Weights of a small GPT-style language model, trained from scratch on English Wikipedia.
Size: 12 layers, vocabulary 8128.
Architecture: no biases in attention or MLP, normalized queries and keys.
Training: a variant of Adam for these matrices, 324M tokens, 4938 steps.
Each number is 500 + 50 x the weight over the matrix's rms, rounded and kept within 0 to 999. Layers, rows and columns count from 0. Numbers have three digits each.

# gate: layer 9 MLP gate, 448x160, rms 0.0827, rows 39-52, columns 0-159
# up: layer 9 MLP up, 448x160, rms 0.0858, rows 39-51, columns 0-159
# down: layer 9 MLP down (transposed), 448x160, rms 0.0757, rows 39-51, columns 0-159
gate39:422515422538446450528463498517470488536417536493550531408549511533397528448422525485484546521431493383592594518562438592537553499468538434516503536497570481544422543511452488515584487572431525471495440492552505546501532488553495579517551461529433513491535451520446437455453406492376422522442551461508539482493571458474443542429494474530489490475519583476547550356564573503486485480475444547509485440411494525530543555519527515550517532383467416505496430407489477433471569492433557
up39:406519458511459489435525465548564524537467409478478563572504586458583515500564464497495557517489552514590444505388569477492494471545450512507526477612509448472474523494547493469453536470586460522411445463536520498507556578471430452518499465561522505506525564526567569556525561449527510530465466505447609497414495472510478517566504528510422523489550492579421438493535368540492485494483530583462503508466431536492523493548517414494528534552536465514466550553552459415496535521542476
down39:463466473512477431472461615438460499568519580536496503410475468466518486414478496489469479565450354495529487531485485532493524431428416493459486558572544441516471493481491519533595496502510515551528453564542461552533415448542486591471509477417556502504484513486390465471508439427458565540502455485592433468567444548481471468520513458478566419526420503397512523535544503425514538572513469453464461517550595521528571489427530592490530491421542517496465468504507531453591487518492507
gate40:535459509532452551520475484430546440489442505473523533526571412583504495463593523548477504535527582550522443569426574479440506506443537438489496464443489437457547594546556535454466527481375491557512467556537479485533483498483493574600435497447507479575498535635466539543536471467454458424496520530431552506608491486414537566586562563438490520408563394591508553462480522524490399464488568504545519444467529503469409651519450549531481580538428602438445496494457485529514467507434510
up40:551550497508468451613514463528537538529642450467582499433548477436445458580512510484400562543592463461564480434466465470479546536427526525527427567533511489450518485518530523547488505451527524434379567515495454508519438527555540601520488459479528475497506558505423468466536547517446505438485460552490545466610490594536430504577484530580464495448593474451483529462549527431519544548470451584565534445503524437554461500502392474513539481485479439500506521484462522465537450524470479
down40:460493502505496531475525505421424574475450494443361604558482533508552430491471504515549498472498545483499506564446521538410534523539576465454489571551513478556489561568505498487493502527518500465500551485521491461425499527583452555428446448561440530485419488559541445494455539456444418444584442409497449523531467493540522602546469413437524508520505481488545469562446472539373499561475404528456406446443514471456559438526620493527489445443453563494438498526528487510583499486563525
gate41:477540443487570598493501475621459465501469490536408494500485508423485485441469497620548446483466530510492520490471499495439500451494516333524534414547468485459475433509492651574526586547537480486522575388459424506494489543531508471527478515484445467478489430568519617470530478504481502534444590569539439560506508500436522542581519549517601456496519559485509469497599537569404470511480427495561437513539505507518553486509480541362420464437463570439532465475500410476487461514473480
up41:482516507511478468526472516588482536432558511576514445510517477573419576480518446550447536462428529573479549561463471477492444478432557394431509471412436513513474539520463546434484505529502420431461513450477441546497471507547539498521501520464510488494523460581531514499443460456550446575537564607626567484478474492389502516488494517486582501484549526382513409373512481534495490417520610514502527484576517489444550461481468506508480499494441519390454529466391447446459456475460503
down41:510477494482556380544564422628434480560313490510456515476498551586416451589569494534403539477367500443396499549506491545498454524518457410540579435488433433504476541529467540485458541505487531514477506474523430419516425552517530421564521509480513463484528465590462539521549559425434506476542577529503526497467524526557518412503539470511510543525584554507465440513565527421517564429529384478465496522465368463463499591504481505408482509444496431515508504442497463450522419499496470
gate42:490546482461496492560485526547540462541568501564508508498541477470450575458481582500488519555519533544497483472455459383521581532438461528510388555535549444537503536447512489508504442518420512568405558544524570550497503481495449509510451410492486473417583465523526476519511523509462476541485491426523568545504450419519447544544446577475640493498550515398570455434436545489494512531517550540450567494599456520467465565422468511492497553535514560535506427473518469443527594420485439
up42:522495503529483479447437510524499481498537522515497504465394574491588477549596428492483533455504475478494533458484567552552482488510485522570482477497495455492452514596456547511553519527509540483543524505540490556469486516531403504449537471529465556537490494584544476447510487590571502526436559581456513464482509470501568480541515551544449459482489502530504616541547532526531518530427494528555544493409506454492596441505514551484576460596477548531485496544523475478449485536490527
down42:576481474502554497511539428424451572541406537447518510417551504450420504413373528511493552476450540539542468542452485527386371482469476477441500536491498483478484474499590463510524529403468485513482498431595582476535492549561415459535553454534502497500448467496498476587410507483582561486524478425555515464483515544521453500441501512516501514565488489554441545498508443445461536546618520534506437543521542452469466551476416448454515462501510407427538526484511455568464440476572424
gate43:534528463536597532507494484440493531513460507534571468462547473524479510402417510543462434514441496415505428605466461454508496514577493578517482486533464637550551483454579514509536491570566478543463569516457462515502537487545401492516436553538454461461384445521472456495483525498461531449507492486523442532515470466457513502441422564602543518486481483502432570457523485517481547524511468431558489486606481515467471454430553499500513525515506508471515435591550604519512563434554464
up43:395530493634466483439501446541515471412481441393535518516400581502413500515515524537455483539516522481493446529464488501495509444546447500532522473525465449408517427500529524501514454502526475440621523471529436428504509432597553462535492472493506501569525468486501497548524494461492484460472520565431512512481433476490467508526446413534512484463543494518449526484443482535502446530497546549525459535505588492568529497490502422439551559572429478513517498489521461481578513553446589
down43:543575463484474478544552467476559504485483508500470468498501485420483458430660511492448509493508619518552486494521457488507559537522550516581512507521553451474581474519513558417469441481497472467494541563523547385477563491538484472435550459468494460517656495513474478563485527495477488490521551573425483474505494509461438473556565545510547504459523464461565439409554506477505459568508467474512476540488470537444508460663474511500444424485529524538392477524462468611564483508489497
gate44:512456499442365482413546495441534534399513477612456613514537420517418529525535562578502507466537523441515497514495508445453531413501593433438479558444457468426486547458457575394533433454500529550416532548507506554537436481508469593588652519438502514481362464542491442511462471411425537406506515438475547559493449424525542543568570470462468602485481530523525481487491460428475466458585528420521536465466551514468479445458644540481484391434546571465507493513468579519460485574486470
up44:532484412523512431514489395525551562470455440535480488515552556521555429423549538580452404388561501432545457433494616379491477527458477552486531541448433450394468404495568506434512535545520471465597528523416419440451423540482429479540548491555554449485479633504418501558607504490499399481525488395478493505533446558413596563566410421417492564495421477564501482444631477532520579510448467477517482485490569491424598502501488504502483402512522445447430575494470587624617465592584593
down44:518451544525489633454447420532432515542620568446390555472485569404565628531524549576583408541538449531481449591470441497442512437503534396561464499472502527549493523543519476596468521494439607395439537524462451430449519524523516501481534543447535486500453478385567452521496566528514541441543457514437536485462503594471395500470462402446521461531534488510516477402541508411502520494556547456429434457543518374588472444547518526518524504519501483492583305575442398515509436400456505
gate45:474539513515519566430519551485428474564511454469547474485508541431438561487502490563577605498502481459548522431618471497461425539548473420447429518381471525522500462501504555599550558426505540448556372444501489425553473485587626532463437456470551487476425455497392511511489427521521473549466492416512473526444589460553481473457427517472503546582532430605559533384527472520456474564504507488422561524519501468517489475522504417351523419447479474436423535505601551547533492515462523
up45:553539489468513518517473584454507352485578549520515490446484481452455566662547513502392544527466549464547499491508545462442556484489524453494518461529542450487546506501495467553527576508492526561393418485543433518593521502571548426548536523455527592452489479537379504469482483565393519481553488456501585383420550530627538438539473477479436540497599486503495553505596416477482496544547491468489507448552610568532503468437386517482521470412583438530394441494579509532570460497495431
down45:450432452462476542433576433485545579467527426473481473530433483525501548477514462520457491476548559485456471548454436560682431467495516604446466585428563511507463445447459503443416525549486453578547542512515564478547577444531587528475581462499549438448590507401553422584579476500539414504463445597503499449576524479531538467578535430400539539528477471488580430415516535536509508478421455522530465460553528433443433453550407540432492437429580512553427444481421451527499498506552501
gate46:507485467436538575566533466500490526413466571537632534573538523414508533510536629602498533560440490453557491496476535430519472466488552495485512545382539538465503518572491582464497426470527447535493540552470580484486534504641462440547452434518477523472489446557488461515429466458461499499494521523503503457391541534516429472496493468524529557457464578542562450434470498591516555536597499497498547481437514512527573463558518518465479444452522581531459439554531564494543515483500520
up46:427570507480424450514542513515558549525463585553544484412498508471464509506480451502518542545484492401499475450582526611508494538512491485530436485520414477603514515550444473379462521541418500551498523568552470520534542455550460425469512439542530527579531524536477406482490534502472489579517503531491496608471513421450535461456516468405494467478448581569462494475496465518513523530493521568439590522536571478511488455451470519507462547460483603516485473443619496474432499554532541
down46:464559534529466480521551551477465492378592423516524450494494469478460475448527503482427569560554525443498578528479415468516517446464485545566490495533500453439570440537385522499511550525545501451465570492454541478565608535545581481469550535446538520487451455441504600539474409570561522532558464576466481480478443517507485512535569585513522529479584587477509485377514535552464523526431508536449498543383450445522446458545523475578465477553537459519479402539460539500544548529547498
gate47:470490442534559545552528499518522425532489446425449495559530496607549453533482527445444517560442520475483469554494581435439528501500428525536387495504571509528541514450422442462391573434485482486471544460529526628524524514544490467494504483527478471559446511518512420477404565494534631459455499510421470398597503499519498468507428466486528530467460441502546570547568525470476494405502448492564462544600514512406513522412488459452504542557481468482492538596579515422606455569458510
up47:518454561589446405510520602441491515474495429533556435581401440486484488487513486447563526527452568504538434506523561479465540471509512480397539552405458459520391482452449508462541477571545491477544415490558494416511503478555512524564457424490478560541448631460542392553526438522492467447469562553519519559473444484432475487486555539346530490510495573474514551500417379466522487545514476492438463480454600470548433516589451480469594553523455436526470471447515467564421560570459512
down47:547479477543504479479530397521555525541417451521468428473495564543505531428587492505451490500471521443509544558564454488378464520658536560464396518460466458523534441443535522494444602540543499494475485527494605574461494409488480488489502472468537463532457563419489491432556455435457582519486503465483514531545520549463447502512590453527541503548505522478404489359439597389512494444408497500455564474540470468395410514518519536527470559476458439452562531432438496460446497577542542
gate48:559515453483481573486510502467579613496490557535536609450500488584475487391447485494473497531474457492492450599437535519493504613511414527514469483499508507518492437513491478439543603481493445559497567500427492557512483483461536588486639465539419475521554489459423577553469497475562439432523469519466474520522600436498570450535424470588440506548542522532601500529502581528540534464467540436525496493523436480453472549498502518503434465556547462477460547418547487590472531515508596
up48:480510491501465480525558554474606532478584536500568525503549485532519545410501506500454405496477509490533478443523463490494518480456465480525465459519510527455519493532515557525426476543461452491477442496398526531462518501500522387539435512561487496498549503583461524616496438521500525564463526575490430475533485657446483481601535500510533517570447569503477479513493469566548537466552554469515493396503502490512482489456501536604474450456481442528362463512478412477480487420531480
down48:506404498426479424554495481462468485470456440559493467569481555482503522470518493507478486504474569566539481506458545553696532486493478557549512436508510468504556558531580430458504508432552462446559388456512445467492436552474551506403511466405524543498564449452455429451509491510470525514488514531451459465502523519602559555515379479469461484527517536567531527444514495436462507480497553552533499559475430455505496527531478499447504502485503607523576506506602543401481524525484452
gate49:482530525461476484530505469495548459540625523511457437563528541476469492562583463516496567463401532442528467461430496462479527552418521450543482634497473583535517436512524502485431460449440452468552537485593476474445477531495505474531483480465511516433511585460489446475469580469560443525448518484551538441516522441615525498529538423522489543372475447523497458492570494455474518484514477438511520554494536503375640533514422526494503534492479437416500457389528528498511471496430511
up49:477505476467461503410560506498458554477460448539441457473548531457547442464532467507537433501515626485462504476537595508506520495599619558514507499439553495491451590458519522507530488542522436478475488508546416445516479468501482543546481488520423483476437521488464417433456397489522542542518510449531421465481532513497592540447453466447549500498593452386600501514394536585539527503480519485388510515506518467502455451555508411478534466526572516483557583543583541610568538441551512
down49:507455545458508461489513428527489527554591488491505432440507542460498457585508443477399484508419499515539506501518526511448551519495483520523401474491473548460538512485536514521459420489492452457526475458537500500464427478525537488512541479554514546395535558431556463575562521512513466495438559504465585458526547445481497388525523472546509496437440552415467475519512486495529550470424628398524550488525450524446369490487426472522496482542404453444497457479436578569528578592496561
gate50:438442583505466380470489498480499407612475479481488600510538499471447541431540469472594533549479465499569506515405562505519558527501571503476475459558614576561488586452430416575503486523352571544564500477489451471482496538541535486465463450575470518563499532480557599525603473559455555513498592505472553598450576490429507484455526471538554473585493498503501488500414446355486465425537601599496514573521461557609505521530581549522524572522505509465514509382596435590500445445537464
up50:522521583480541549514473511524428492500574539546555464504513545548454561575535522526551401505491499506512491513561521500492517562469472474489442509576529523486425462593428477483541503525537473479512495393599497500454462452480427505510490565440475548505471415544470496433415540517523491451500590427522506533532525431509499412416453444518479555490537517512545527475490592478462587494535496540414538418484646545418581446472396471558501428513556445483506481451526547572653488413483537
down50:537478504484485594442540404514584426478502516420406477498590499442487567441490390377447531486473612565528440525460428505651524487470567524505447513492533559475542506414539529463425512538509537554487510552539514520532584502505506473396598501434539527579477430533599506581464507449496449538578395524465509465512496574561503654572496503537482469538520483424526387503483544525517427536462488486544488401481454552474470458516526471604515614501486452557497512566467432524464505577461501
gate51:521497537389473441444594504438405561451494533524516486551484509501513464583580505482522439558502512392503518545558606435392423550512555502424488490464430368480441560523473496524537497498532468518616526528511515538554432395547597495493421427553475485445440509516576406389496495522524505533480438466497511516517445564513524557416616497420524516613397421508494579498516522485484484480462426536474589441553489520449519451556511489529545510438400470529511503464510443498505451561414513
up51:489594548444406549431457512505457493488413448461477490572458524546586433476489539485502473353588485516454495525454584545555599513509532502553626462459561535523531458457503499487516439469508438500398337508494501557532536608555455355467605500476507593511545504396513522436498467555539458546487482535618498477554550520557447503534515594573540443497487471556451460458546594543466494679470536484508454569611473459549507573488508519611495453487485487419481528479377585620500522488499480
down51:536499550484492529485427476486461498442513479506496459526421436521523444503560461472503459510440528425560525503492539478526442443469508514428537434387450404447540519454465481479546473541545498547576498466433486487483471429559559506561434459572550502484498575490538482529434372456459535481434490459523528578455468494459442503441463426417542554567429426630591530514432511525399495458490414595512574464555499489460610477531597536452462552582423539538488648501515532468512479537637541
gate52:540501524383566508501496438549570503542461484514554636486523496496573565483519470519531525464530577456503465558513561471502549467594511381528517466538539491496507497438489527523462424437530512544537533435621517499454426498590435513410430523455501529415465472519667465479465556449540559476478586512517524464408539432485614520489449422496539590442456513534520484433510450512517499520543498506438507597409540580520511593521463494454448575509578531438469460431594482508539491519525471